Weights of a small transformer language model: no biases in attention or MLP.
Each number is 128 + 32 x the weight over its row's rms, rounded and kept within 0 to 255. Layers, rows and columns count from 0. Numbers have three digits each. The size before them is the row's rms in percent of the matrix's.

# q: layer 5 attention query, 512x512, rms 0.0977, rows 16-36,143-163,271-291,399-419, columns 384-511
# k: layer 5 attention key, 128x512, rms 0.0932, rows 15-35, columns 384-511
q143 099:150172119139080090149115136101141158164150207100111078068147177141114139153146122048072144142148131138144135181116139193065234101154139135118148174103118114083186089107097156103110124146122149091137146123109174152037146085080152117156152080188117078153142078156128144150147156122081134096050195113127137128136142125142108155170097114154188146169095150122106063182156145189144117123062
q271 091:133146165069125134115114143122097137056161143128143087131171164099156121121166110169134163150102130094176138042148148085130059148080173114152095099106169095124108170129136089094080180123096101119176189152118131116122147180108152155154170093119145127204144097169142182139133141150115154090103136177131122083094190179119151136116153104167146150079162139046139116154161115109117123098103
q399 105:139134134064092202043159177112112145094147153124098151096158142129122137120150188102132145102144108138149163140143137060097129146137118113155112128094116140159173162081130113151102168105175185115114148177105196169069136123169101126126103168121120086126089157147108155145074092104217131142145110143113084119123087102139112140128127143168120106163116167144151173150159186160138162094101
k15 101:095138139092128135116121163127108150094111103106147124063145127151137143134098116111134090138102128155087086139100097110098157197054148101152105099208105143103132110103187087102171141177094099109133130115154088165124139159109088129118159158118137183102128136105102174091120124099139121143104113107073126202182194173116117122126105183114106172101170132200134130131137111099122113122117
q16 098:145078102174124119082142126109159097139135206116132116108076114138111163136154102078152186143146130087123153124106133129123125120109164163112130087144123127150124151146133112110173100158130153107142114140139173080148143142177147098177097111112089139134142143157154107113188099068124108136113156077123102098128136121095190144108103109116154126102159160138156100110123145147120104156170
q144 103:095134098139122081078098085107084098155195069098148144210097064074095117135092112063125084159135140188178136102164095117114195111101141159143117109105103087190184157130112130074174121154070133168130088098135162183170140106166108049113124094170076165155167158130121138180181154097152115148105173064145131123159140104147132155156131140075103138181148104170099043077119081146152107166141
q272 096:120129097048145110080179086090144167148127085048142134157154103118153195142096036083181105100115160119094144149074132142181152115147162071099109203214191116197130179166090132124119072139119149111152099060155097154127078082125101181175112099110103151114106099149103139133175153151122097148153083105153120101152122104138074142171125096185082095099084099123128133165166119129142124136103
q400 099:119132097093103118142177120116148076127129144105102043172143113113142132183094077120138115128141136080104102156042168119154147096086066128169126167084128188137080121083125194089143098094101145136180184122124123132162121095164159130122104161159139124081191146094082103168154113168120102119109053119092061185155133116085091162164096131125164113143125075134153154111094102152148092152145
k16 095:145142112110199114132166124110116129140130108182135227167158173070117101147090124179208098159174135106117086114146099164113183168145098118138161119132103106182140188139089155136111129095103128189164139083115124168130126032089118108089114126153094151103146156085096064141181054182143141126138160134158079085104140094175121117135134141140140109145091092138117164110124040102188080180141
q17 101:151160129142155172154150113095164161177118118164157132147089115106155067160086139164175117129086128171082165118125131134097145209145111152084202105151131128111052100176128180124136098137129129115173178144088100084099101175141155173188160141153101205115098111134095137154074154129126083085145089098130117156064144194070133087182163129091097153108102133076138183186095132169141104104166
q145 100:147095157121151198190204167094163160078112144176158128117147148132162124094135162172124090128110164158087162125092119169143113107207095146072194075147179113050108127135124120145171039082150142142087127123155134077077115133123167191115147117170090127094141126103157134152152161121130129140135098101186145116150109156138175055072115087107160169176106075063137165108146147099101126159121
q273 097:121144108085139093154155135096073142125137172122134156118098115129168102104175097123057119133135162110120092130171074146138055126145145158140167149098078122120140084136155132134141135099104144136108141142106171068133155046123145146116141109128095127160124068158127120132118127143147190141132084161194210082124119090153185120142163097157124079147215128138108106153131112113119104182126
q401 104:097152160183135181133147094131114163136097112078145158124101110112075086154171070111170132149135114147159145083074164096204085110135139131106155178141139129136144155162113109123112152114154093132110185141149123116120172147135119118127147110162090133138098079156131119071088152139158071112186146162149142154115055142121151118157111074109123119084098086156149170078193146153182082141130
k17 102:111143141032098072165148146148103109185095167095133134139195151129091156162137128128150104093134106119127199088161122131103154131132079176118140088066115093178124131068127104193169078119100158075152135116090132148149200100085169137153131111103105083167108098090160136076146128159115082158086092113088143080104127062124159133085148194106106130177223110136118116113124122073134104123165
q18 093:179146090123114151121153162170112118083129093110106121153098133145169162158109157095106109172166086102156076123170162132103127122163179149136110143079081178183115152087138139070143151108121174159139101100079147095136105140115149159163128124121155088143071129175153145133108124117168116113140064112107111116177167154081135138130115181142100133154151132152082185130104153168073105116153
q146 102:165104159127125092130216180097137149132095117183129134078151163182137203166103150154154131129050110160128126139140103114163154148136190092082084142161114127114154137074159128084042089100145121079135167161149152138077121122143087079136160151064079101106057098109140123108097139084108153134176198152145154118104127112103150070139169086183122127114158145151090163121157187171139154145151
q274 101:110163144138166140103088128163111124116099131177131123153159129142196106124119143170086135091115119191126133128096085131129128162159162140182147169144103083063131111078132137101103114107087152136132156162117098141155152121109137101153166102130110083114084127093157093142166130134106142094149081145170098121131154206156107098165122138120122105106113117127118138074147183107172185139085
q402 096:119103162182133131181135106113094105061181142176075126110180104112118149141169101104119072145160123177158140152169112150118127133115085138166107113080109188177072135115081160071123157181097184109147059077133109146177134130131145164112151123117144064068176179159117149156086095155099128102132120105076126144131155104149109094106100107123121102102111119148146067128137182143139158131129
k18 085:195123147121157165115169126085165126148108098159105136120121057139139101143188144127129128101147121163111115100118157071163071137107156060096151071124174082103145094107133157098119185117176104117180114117158202161113148141175107138157114143113184116129105135142120108110130151130130129143159135105076057138138110124129104170117166172145086173090120125141151100121186160127118161090166
q19 097:108158148115114116107118145113156134098116130100136121155159145112090161157108157103163105044134124112096153068143091073085133101158122058134129117102104171107128188127119056159061105124105156178104153143122122097128072097120135174152102143183083108123080153183170143125061060144091099154158196132112119076128106131107144121116130148129081146130146171133124183162128156070056157087100
q147 101:052158110143102091124141144121156114156151127143111106137149178123170192084145138058134131133128156116134086106138125132109131080102108102164126072119127122118114113162168159068146134139138127096122121123148109158101125089156087157096121118138169146143102119098161184096120124073071067119143167111131122075169139180148133110087127140122094143185118150097105027154152091129092142075112
q275 090:105120120134162123120217116096113119160143153147140180158087124170173161096119114146103108127121133123109059120118058157124113151133161112150113132066106115175100097167101107125138027084069124150082148121141112128142141152128142136188144135148113079120154086174145141159174150125129099059083133177168166127141148137154135136193159160187067131111118118113139119150084187088142197113149
q403 097:121133125101112062162214182100101179142117088141139082135176132153164121097088152147120120145124156137141140133091172112167128171099118096136122106160128189111120108133138097107149130114179162148050130101124120098094144132116122168112146132109104133134122118189101171072184080141153087149151201094140131134096057116092152106074099130126152151096094132138114100130111152145130179058161
k19 102:091151113173103158097117100123101134170125100053146109162120114172075144194170071148149123201109154135140135146160113168201153210139156150135154106134148126108123127130133152077120143114168136101124141114099139121115169140145112121152131187141126063121145175095147080088161131201132096119138146105113086116124102089139126152101119165128151186096144152177154114162084184132180115127150
q20 096:132145160110157137186142126170125176168101129106111149072143163167109171147165108118121140112147154140126117128169089124180101073161154091154154163135100138091116104151054128153091136135117128171111097151127142094127121130075113099111119196134152140092144075114105060162095153143063135089053126134147120159091164102092137126151139091112117139146103089175073169104113119134098100131113
q148 095:181099108161177187128166152117103180125064111196178175088090096121145148136132089157177054102089132179139147123137127143174121148176106151115141153099108155159133062144148089077085099186108093129125084083127075095111154127106172151149153136100095212052113156140130079107185180172117142122110127124168124126108136083045101103161170164182083127086098103134115163085128158123138136160132
q276 098:140107071113135168141143150114128182189096151104127165150135126141179112126133138073140157131113106144141092133109130127135151197087188180091130099132104157168141084079128074082143107131118188143145135158107120083108131108112142148094133093089103102141110167138089166150151158156172145141179095121095120097136078134093141045221079144136091112145165159175122079095105160093149147144096
q404 098:163141120062078128148151136126127138112159172057157170139223067214166150133159094205116061152144091167120106165169143155140160155140123137141131167106122159113132135123130103143141169175109174143123127130113166111134115105131172145158121139128100143083139155139121110115145115074132085156131134132132136087117160083049196113143158111131163117076118100101123158109160155093182156175119
k20 099:107142143177149121172203116121107151136153191054099108116113019102123121098154160121120123129163100110143153147145113143096068106079074092049175077133099156111152171138122150119122092133103159147117140152152144139152107112138097148081091151158122128175138151177064150122084126106104084115166148147166114114091171137065132108066115072135124127156174093121150090122081066100116173122135
q21 096:154120143143180133137100165167113180105098148156141162129053142136114094139125138178093108162141103078124138182116141114116119137141089132157121086160167110111179102152172118106227086126138123140189152111148119096118162119102211181200138108101108126186125160104154148117119166161128144059084087133143153112152129119160134163165081158130101031161121117143151157166126143118164133131112
q149 104:107148108141141132124120108129145137153149166165104158142163146095113116094170098146083190094102156171085141096160101138128127069109129124157152143129132095096106128201093126153159146117117146156147120127113166065107121169095110080141125138124072134052139093161169067132117044184148117122122107099067149123131148117144153137131088046108124132111111059120096148125160061104072139123086
q277 101:140128138082153169118128099112126191152149132130108132167092170177111150148142138080070131121091114020118144087144080112153130163090118091186108101134138116099138134102201127111106135121069056153194168124207141175162153107084112138132186075111125077119120154142092086135125086159101086157171157111129128104129138098171075085121143129180138115145114135124124130125137176141114140105155
q405 102:118123200143116178191090109165155145106118154136118131194074135164182123154161193126114091134151086083091166099138110112100147099111117131170120060178131108120117136113112142161118125181129133105118175163134151183159121140123156130190139124134109087128120114089048170200087136145181157061090059114135091102121163113142138219123117123144163068136125101115103125135104116148164125152117
k21 105:156109172082118114153074160145163103086156173086188085146149088084144134206113169126074136113128156119119148121108141148039161129089133147146114097086128112148146089122134090145168176127135166101133135118150121113090077185123134147192158129046101157117158152056180201129156153124126176105116150141098053101156162114123137132100085113182152173072158128146120147156131128125115163144064
q22 086:134158125135114204144144181156118119143124122145135116158124153120158132139153161105135097095090149110133128115074179127145170123103090141140163115145142033198143133176094105093155137115123171165183117092121182125105123076198159163086181094154118090161111082162102183115111078093160154107125085109112129150141094119124099199221124153090110135184129080100112127136089102091195129074100
q150 107:081113137196168107115061108118107116167185175123104125124137145180144140171148071073098109134174196078097125089133157128088121097153097170188134094115101114176098157177148195134179107178102159095171100094133092153138106138084186110097086124103171124123172111105143126132130166126079082144077138061136191096129105080115086137152132154129123157118085118131098064173059165111146148129157
q278 085:149160146184083168122166151152117159117154162114151075158142124164109140119113156095147110157187121094140113153089123128147127189171201165130125138184093133165148134111199169146111043124120120136134112116153119141121075093152077120148098102148131114059139193113101047098116131105169098132113127083106089136070154128189081164135113101120085116175142136134130104089092083027148147098148
q406 090:108129131138161203142139171152131130190102102125181055098093163115108150123139154093144144138100123192134122161125110139145102129102086114122091144122135177191132124128112093087102110129074085146119141106147166102120147118135158138140140107123113123058090150117210112163131125148125112109085193151013132124135161128066058106184117080118085147116094129161088118163121130086133128130088
k22 091:132134160151176089116151116130149155108122154107136135128149113204200143177117135180124113140160129121104100102112177098124148119174143086123159112113052143155129149173098108132199064083135153121115119100128107132152094118087158136128145176055086127100155138101149163131191137116157101083081101120162125070087081136100078082119134058123135128146146100128096130160043074098105144102106
q23 094:119155104113121113154181112148128091089123091130162107116121175100144146162138186093074148194105127148091153171136131212111079081188053096128188163178077030039112169142143139090094165152162144114085148120149103097112122159084120082139067082151146068193152180129175138157068082110097130115066125181178172111141060138123146104161118091112205159139109117125166129103149147151134101109115
q151 096:138110217161150150124168163133149166105174178147128125146139174087158135139116113120130139109092153139101144083157131120118105113106137134149064159134126113135147099141170180133102150153141096150110080114101095124131147101140143106136091144100172117119135192113094121078133164121141128176095146168125104128097178109154087127119114161164128116106114081153128117142113133134058097138151
q279 116:132128099143167076152183171101175118137155069064099122125193180160164135225110153098102149127103138129114095087123133127161106103102167091097160107064168127149120159135130091118133181116115172159182084097193132194139104148159142137064095131107153149127143112122101101115159105115123102132103120140136097146175042115083152105140138144125151111188114103100116148082091081077167109119152
q407 099:138128158157114113102123079130149123100138148142121131080121145090152143070124118124169140148052095146135129140143139187136019085163119120161022140154120124067075197138133090116143176149127115097134060138116121094162095166124193122116126087111105150166145132148068067177052130159145149189139164171155168100130108116171110114143205116135142122122169142101147181131107149121039161063109
k23 101:173120110094143107153124155113143161163110100160064148105111140098127121076096135096126123128153164106145118097153142064111110177158149116171128084121066119148131061167133111142117155064156123198129100144137170084114092175138099118121127117109117194099094088143103144139143096147152123184178149056139101091118060117145119135108158076112147114110146166036124128110109130162125131106171
q24 093:111151141127094120110150115187150118133096121141109149127151187112185155137105123158132145149139137139115160184134110142186181088178085161112109029163051126085133064134184127111165185124088074098099136156113167130058132148099122089121134137151113147109140146125165124107072063124148105181037108152140136162127179108107104156141095152083143153103111203115146181126062175053113165126129
q152 092:094126177186132123116201136168152143079105153092141121113135120190099111108129161147094127145135175138110116139096161100170114102117092115120141117073206136048141100138104128132130059094141114116082168151166129111158182207134131104167129181138082076123044107144144145094143186069121142119087099147117149086155128163099150111131133124124166143160153103099116132102093100126192150097090
q280 094:136169110139117100081135125112222179130165176071116081115109137174119140140125144142163128128125133108156103145112212077152117145147079139162136136077150114100089116140062143120098089108101132154130126148125109086098114155130141082116065152148118132103133183129099031127136138080136136136068164114143082144082155156124128091150130098134129104109135143133130105087141129168134143073145
q408 101:118154114145114150124140143171103129124091155149119164105202159092123112099139160104107099127085165161150146138160122132192092151125187117162127097155129143125112097106135094152102129110153085143092168120125161086138137139178149174095109119139168069114089152111117079125087087113203153140169144192151158172067163137139162120113156114173175137154144143140133127116137137140115119094071
k24 102:114136130108122113142127130148112092180154102116193072085178198118132131082109031082129138127138094102121146123130165091169164158140128129128140230179145122165143078141099106138074124150132101112212110124170079144169121143170141129134099088136160104131143143094121100094065106155101139145089092092145111163173097088140127110140119187075146133174128135156185133150150170098107091161158
q25 093:063127172107148109110142080151126127180151194153049161095167108136099089057138129157105107107128108059129120119155150107153069095113124119161169146165110112181159121145100081114115184153157098171151052104123178127118091109146155095150176089143118157138120111143116141137128168116130167179084140131137146096085123121142151141170190189151134106116114175111144165125103085138113166189130
q153 096:150117080136125118100144125115112145112143135114151134181130096121100118138096163136115074064090118155162159103141149019162186093159131146084159183169150125163111145009118123134102175073087129170121118170089143140117134133155116137082156157143093159123091125183117118164114134138168196117197130101146130139151115141100168118110132159108158088111159062203085157093150154162173135120135
q281 099:137028117132128116137140137119145147114149137094148081135059187078124119089142210117075119131113123100155169142204085131108138090159129085119136157117170122078150140091061142139149172151111085149146187143101065082113158103082122123146089141124109179147160166179116130147090192113146144164173176176120088103137130112074108072066176111136120117191128113168125174062180116198099136113112
q409 101:123167139121163160161189171080092120150100122137142130102188066094142081102122184150145137121107123119181120152123142107178089125134050104143117156131085150127117142078097086082097120102159105136141134118095187147104147082132115106142096138135117096167119140164108122112100159177101125178074107142095134200171156107169110110132154183179162093129105077180133218086118190114099141111170
k25 101:173164134167134127100074072169134103132140145179135166139144125087081137116093144125126114136112169148132128163168135146058144046174108119135116117133195134061118122116093146130067149166097113135122123164082086142131086117116179120121126133117153094184145114109123124182119157090105185129208109118169155134106154129123124102120141139150127166128123177090114171149135161147123121158134
q26 098:115110103191105138168126148058132103130085097146123141124137125118176087093165090119159153073153165155144028134123084123142154147123063174148079095099170144166092079135150168155124091100127051128065169190097086123140144131128075124141076128123130207118143125167117118147116137111145120110125219103191139167094139119094138103169086141087098182124093148080091117102098122097120090164107
q154 099:163070118096119184183087133146117135124137136158171097123147189100151104146111174093151126112119158097082177107179193152079141150159168163205119113124097166134151120102126081112104152162173137045120098120158145112136120146137138163154157047122151140186149204120153136105139118127172122094178092145131113092160126135149083143085154139134143133151197185095110147201118134140055110156128
q282 103:160113135153124115163199166160128150059150136130117101114086055132117121143150172181099092141161126103111048119119135166084074119116066098114137115058137114115131160123086136114170150124106176165119159101142169137157131168091094133118122068174133158108147121154089155117157101081149215115123143133211169083132158154103156153125091178153150085102158148146097120148125137090149151123126
q410 103:184135154119161171107102157117153114129193150120157146135132130190105094125141095091134132130138139149105088039096160107178132121172203178080200210146141134138135140155069141166171143140153146162083137116091091110090199114149132127178160105152116127098117122117102151201111088075094147151142070179140148163087124143082163089099230102164130141107150126164112042085133155154099186125186
k26 106:087174033187154154111096125138146105114153116127087115137135128118117177109129108083177125170045158130126169183116131161156095197131156135174178152152132066160121113150062136107116061077100106106151154147113143089129158146115122093120089091161159105081088120074130106108142135168144145189093140125122156128081170110158151145142144200138136110161114035127146146101107093172151096061119
q27 098:141089137175151144146145138082121136072144087160191125173135108132159102160158212137097123149078124112090103125124142148130202184146100155089079111113168152088139119152130157126147148086102116110105129078133162127173094153130177129094158144108126112157130101180143139128121095103106124096173106137104052157165053137129131095112060140128149158121113064137108144162112101059174119074142
q155 104:128093159167098112122101139108108163154135084151119104153151127109133162134156154126118162112102140090092125126111163178078177120132136108124144138096138159078114145179153123106164118105099124084124173095138098153095116184093123104068146097169118085142157104084119152169135127098104121080141141163132162137167141093092125089120139096081133082121161183087106120154108122133149134135110
q283 103:158110112173114155132161105113151120115157101116150131204103103102211100146103112165142092137150121077117167108126040156079124111172098151145149121067142188065080150119141128117088117120080132131170096107164065168117116093118155123134106155173090097168114139173199166117131073129098114134140075100095096136148178124106066152117144130121165089174119063128159102197179093131125156153111
q411 100:092100164085076114172129104148139121113113091155143079186115104148090126169127136173144109146143163132070091160155121091072171081103172140118109073165097091116064084178130183095179107186050170102156027110164134122170101149138149130097100165168112089133084086147156120145122084050121094131080111119141167150161120153145120123113163127068140099143135101121142156107095074136100150154152
k27 097:114115060139118135122173101104142128098125119102124150148143144158110175144120130127152127148145116123190130129148155098139123135081169093148121075143121161146141157160126149106090177100130139118214113141126152082168103135157142168198109067185068124141160132178112138118144171134109126126119155102154092148127105107151136151081095138099122167091120143146174116169155113156156157138096
q28 096:110096107117086143087106156146110144156182080121139121064114140114147126110140177112112190100156112132177184132200121112063117131126101094124079127078040168141138117135107176065170112145121092083091148113116087157146115134123118129156140138144042143158145135127134159119165159125186141159100139108147068096128105126154143098135133086182160136091119162156107104114143146082098117137172
q156 098:184120176160129137117095131096122072208164126179117080186170121138099138117212124104073144120140145130140108169226140119131159140049128084126119140136113156098186167121131129086118107089108154151186167084152112150094143117162075097084108074150132182127183162126127109182116161160159096144146112139145139115118220146149115113124161107092096148081177186151175077068132118166105127186164
q284 100:148151148118126102140159104114119125085101187091095118160130146100117190092125139121150118117093153196159099118152098168113123097113156121079142082094154083191143152171126140128145113061090147181123063117131173115099082120116155135149152112160153122116112064134124174085233124122114135144129121116127153095147160099111118111128179147163106109184162142097098188108136152120138082114129
q412 099:166134128147144135110141156102132162112178151135072130139179144076106095145128180150100084082110148123163172156143188115104126069126159144122120172102142094118131127165138119131129151077146122117153149120171123140174118112114158116064128169121173141163186180167138108166117144139092123114074175105155070138170094142100128151097120127109121132108082116133162158123092144153140102157159
k28 099:115136098165172156121201113131125133125048188109139131150172149051114122114146184102130116119144131182092109092132118113068091116146203130137174101158086091201168111112101068118148139127130062191163082099099150149135072096113172136197201091141117129040094106197092145127161136141058178158109175144182151127146118132098126136086126145154135079160125129128118162092118180139144110137110
q29 094:181093099189182126234131112105070193188109170071151057131116163129137112113117144131138150125108113148149127128103106197141155157086096101093170141139141161134123077122092176071105174142159134153081134142108125101141158124089076181172100153139074161081112132128103176146151147146117136124185159101090126179129103131030183114121067064175108092163071099169160106208137097140118155118158
q157 100:158108124088121148149111124164159113150179199074147088072112099145127120186106155154081156062104100173104085120115157145135115167087118098139082107092112146140160180111113116114136204105098166118142107088101121137113118160112192121202127169040151091124159146140096208122115141116138095155084143154187176066129137135101155086109122161150085113115131107111077128162127174036130139119177
q285 097:085125156133154129131119119111103145194134075109089121119126155198089126096090157118120105098135098164099119096104175133088178135143094118144124155077099111134090163115040153160116139141141100148135186118130138145068157109161141133081096137119120118125146195124131138109133125092143147130057154173106118113063126147170117128184124173156181159108143126141083175198108144092143138168088
q413 090:142125104095136114085107125117140159114144127160112122065190103094167108110154164162106150071196034149165153147141165188125126154140067108084112156134183147097095136080068118133188145141118176088140118152123126115107137153086102134177131139089189117132168145132119125102109148116121141157157123144137061099091166181207174152174134133139161112094210217161128129121123188090143109139112
k29 115:147073100136137177144176102163077120141100140137126142128058096057143158111122176163129105075177154116102158147067119157097121120116134090095178104085109116072175167097121153170151132123117157121139185146103144133133121112122130154106119168161187153151191103091084160176161186121113149053104123148142175085080126126118141116146132107163115124150146080135078129142042114105190148116153
q30 113:073094123100133134107134119076149094105120107160140118107038127090069126111230084154161102156146083152091107101145070129099097139131085143127115108154102106075152122182126146161197186127098102090128136140099137152121155159081150148117152128153193084099125154103143139135115148172116099147113073067137081095077135106183122144132187114157134110140114169142127138174164055133188092169149
q158 093:132142097122112159102126200122091197180129082178161131105071157108118154177175131095149116144155074088117047100158123086098093131166110124100038151150081086144184107154127146074087137127111107148131081087153116171106130096144101177148084097117135143151104083198069149129115087169175123141099139132097050147187165120088124137132081086153063132124107073126115156115102115158131127131131
q286 104:160181171088162123154112088157109131092085151140157078151139176145156188165124102106113161074147123131115153131125134109126154133115139160122112118110087127129174172133129163118089189156121170086106083170048049039111168199117119124154126166142163199107091107157149110165146171131143127190101158141081136114123099173175081143105188093195041141125116173142092146120184137130142146153160
q414 107:089180128156160049122195066108103127142116072142186081129133127127085129151077075144167120133164135122056110070155084160148153162095133143111148115142118162117103134147113150140137112113084101147101142120102113122136110178080141116083158089151079166126186117113115061108102123137117082084076151134148144119138130072082170149157066120093164121124105128101169108095205125116169101118084
k30 097:145108097082117161177127098178147133123099133161131141094078098111143144142125155138107123152162142114069134160113140097135129127170167131138145076173077187130118099158139172106126161184087118136126128095130130100172141162164143094166088152151162145106186135143138182104111120162130045131094113115152048133122049111102062114113107160190165124111106071154087101119146130186112151148132
q31 100:163111144094145128101191208116120133119141145117168176134154111179123132138130199151136157080142075146107141115085194171071168095111118107114091219118124142154162110108110134103135179081109170051107163094093114093129097093135125146135121086101184157101119123161168170133136104105124179144146030156074154165175106144085144133110099147112169119110086160132118123110174098093097168106188
q159 101:107094119162089144122152147127161167111070181109125174141132185147147113071172123115157150104132139157182133113120117127091076109129142105149158104158117123142153103102171161183098131163190092119188120169071077155128056176093136132136144162130133118105172090132112129066124185117088117121155138169170143089124100151146155125148181125112170142091121121131148160143128123142164150101144
q287 106:099158134155081102094139100097134110081076216057122114079142117159151139130078091161106131108168153151122180123084078123136054136121192077120158157076093179061093195071118153096168060113126158162157121151086142143181168089095070094143154151224120097097100074091084101214136146091142160179123095167179143051126143105138103136112178030125159158201098150097082141110118063143121132126098
q415 095:170097104124154164126114144150136138145138092082137085063141135103110135077137075102093108131093100114093173146154160081117168085112116090126106107118157106144172164105185117176148096121142133121161136147147099108144159106077177173167136168114117149072159083110176171167116106125117157121174096176070173120116157153086109128075098096172132090151090113087145158149108144118205178134135
k31 098:188136122135112092117087150185142179140101145164133089140157114100172095099151151131131180128189097134141127153208138147090165140094093170150163098129112155071132179088158146110115133162097145152182116168148100086117141156154111160154120174120091152160071105109065107072073108118101104120166125119164127107150144127119124091097112111095171130156147131153148107151136096166149102145101
q32 100:146147082090129109132085177104137122084139157095119114105061098109066135174112096096131112192169064103046138131156118090119125112099121134149126101030124130193117142128113178124190098097103122112135165113097138142131117178118184127144160123129088199167137142141143100107094197068130154083157112136167128125082153099160084180175114115133157079131128162103134109171165160202159135138129
q160 098:116144118161123140166146154164106129153116121088136141189124103106163149161113114091111151112074121141169119148171154122135086198165126130086106170148106121092160060082154124111137152074165149154098119127140136149117108079199153122178096166117080124143197151165118154099080151160165130159135150188172107139104117109057058156122100134175115098110149173148166110067107123144097119145163
q288 107:152146109185105156123133179104096189162110084198206130096100127149123108099154129144114154089144063128140107160083098177089145133129106119099105099152131136111165084115170125108131103122105027118131192139121107139078144136154039068093129125148130183120128150190095045089173089195079121108123165143186153178094118165106143127084094110078128165145195067102141082130140087142111108123143
q416 099:150151129118122196125114123159098128155144148093060136142109110124086106077150157166086176095096154158121074135162115190098061129185126125126129110104118122116106166070111163131138087120126132098123177158128171118107120060122118116157117145213124129130154088157162106127124126097144142100111100085135137115091131161142115126114159140138096160092100123153109107116119117089032166103155
k32 102:095134141114127139186105108123119153175162019115108145128129159086168128052143117089086162102099051099098076148109148156102180095088152116125119175150101110152173188106140163136130146138069104114137109095114130118094135132117050111095133083191150127085126161097159165145156086119132128138128146166133091176143131145103134065105161124122165161075126137157103179137126103150124153156122
q33 094:103136121136122124096099172183146143139141117089185138142147097075138117096133131132121180096102123118101117104159113147156126136156106135173104158105176141065133157092081106148178141155146174194083144162115085076093109119170131095131119134117158110134161123126125134122126060097123074156096177095134115145107104129137131115190115145167065183158151136199132105150101156131119155149092
q161 103:085118187054088136116116159180141111112116135077091119076187138133069193116136093113112142126099116128137100116127105087107150131127106147106132127167100185112151046128128153106071156173139090074065144149122154086149101152134127111138154111118108137098099096114148126156064077144143176150121098076143103193149144083177145149130148147132106151101049085102150168130174091130131047102107
q289 102:091191098126137112111066128175149149134071107193082118152122155142078077099071104139115162151071110088069126088107109171120114133148099125156110121129107137205153159099107106168135164150108100118148111137213053097090113159074112144093139126152053160085127106113149089092112102072121147098108155120188146146112192110146097104154138107131167058073091132106120130084104114133144126159080
q417 093:166107152122094154120178095176089132170115111119085147107101113154142145087120032074107114142137116130124131147155136073145134147117167166139183123168128079149117155095081147109187123144121076103155167126102095099129197133072154115118137124134137132074123154141124148085086137103106108120094040111101131153145120170116115125136182107165107167092163142094120100152149142139077125140103
k33 112:089151114147106072119123119123202115170092080137150112162158165175141131147177105120153115145143124078086157147165139140140160152143179113137101111153129146120124059119138165111126137145142077138147079099170133125123176159188112136105133089071086174113119125083095111131158150147136143155138091036155113179153126161165155101097163157108123167072108193117182140112156126123106084123113
q34 101:182123138129105133145129124159068099096121164199092144120130126139130132113133151122108100120145143107111083089097166120120143125091150174119121084171053133116115128081166137121132121047147082165095106151105140100134137124108042078135153083149175135090147152105123170096128166128135149171064093120167120194148167166203110151103126125134098129139112189116157113097107137119151128131103
q162 106:029133054134127109141155132147077116168097133076182159101134133145130117111094088118149130137161115150158090077098131090145106159123148143083110148137092155110093080114119119135156115187153077182102147141171136126109177095159130104077134092185095152174102143141177103167109088213092107154197110107092131191108104114142174134127148106092120143189155118175149113089146068167122052182162
q290 102:119138140160137116162121126134078138143102153149136173167112075130096149197115160136180114119142142093145079100049068151096117123159098142121150087117160128173136128124123113072114116179131084100126161145106114157132163103076143139077136139114096137083148060152187135115169081143172170090181159098166090168102197089134215157133035136110127115148134126123085118084128159122099111082094
q418 098:114135113111141058153111203177141125164122135115162158113119101109078120093149141107167110132147142083096185139146078176141165125145080146151157114142083182156104083159097120142128144065143123178118092107114229158092115110125070144131152111133109153104068095135058154103146136145097113152141132190116182076139084139103152098132144148104128113133120139129125132126134102162147148147134
k34 096:146176148103099166173117090119170103075075146123081128159185165087146188071124076126079083113139124050135213151112092123115110130143115098138098188106169103077127120084125129136118167115106119100137115130150129136109094079133164077064165129132132090108115071119135139150100127085136058139147151146160103177141169093159108091149087174161148175160111147044127124099118188125113092128156
q35 097:145114136087088125133177163153136115151122134123085147094136118168127186079114134151174136183141149140133189133028139188064155113098112059121180104126134174105132125085106104143047119112071098102107147168111075088067135130133050085150141188151138101102108134103117146127085084143081095110165202171088191097163115166112102126081087169105098122166158133136132153122059131123103127107125
q163 097:116125137134148174197166107125123118174143168100132114137152162118109149102165147130134105162166100043127136046162184059120101110176073144115109099141154129147114102151108126149165171143153064167156082157104146158159134142119144167089111097176175164088113089107056139135104127111142158128129141150184161151063138146099145141120055088141096088172125118153113102119100129151156138122176
q291 117:177081159082086165081150159156176123048116140042136116123124100050115112034136209144090111063148118092113152137061172186154156089132131133082135115128128117098159108133140161141116154096092154131112138172127109151165114088078129104148142097205105125143100092122140187115047171135056147120161102158176106060155133089103186120168111108135101175165130090170141091120134098078155145090154
q419 096:139097156104163131133129135124128130107132128137119092119050082171153093073124158077110194127160161092117148182065151139161150145142120106104144141119100095145135112144062085144133128168215099130167167120108086178117152124180139119096144127164117154120094143086102110168162174110096184120125164114078175206154055144149073107124182102190123130100148151140105102111071119167102110143149
k35 097:107101105084070110124123162092131064139130140087129084147117169102111163146142086117086148106130157113151133129098122141149122167101126116125118158202166150081126085137115163110120128165199094133122075105185147114144131171133167111123155090174119118187119097072176158107138078114113083108138058103113140185128115143138117146162160116171114141129123163120170142176171112098171120147134
q36 099:148116133084112161107109136159079100093091171130128148066132155162149133150103157179110123147179186142164133099124172168120130138208130094067088080087105196184148097087136123137177131120127102127089158133145152149072130094131094110193153108109135138144095077142126145126157090146152138145065162182139140147131101097111123113109192145106113121042142132140092176124066137111144136140067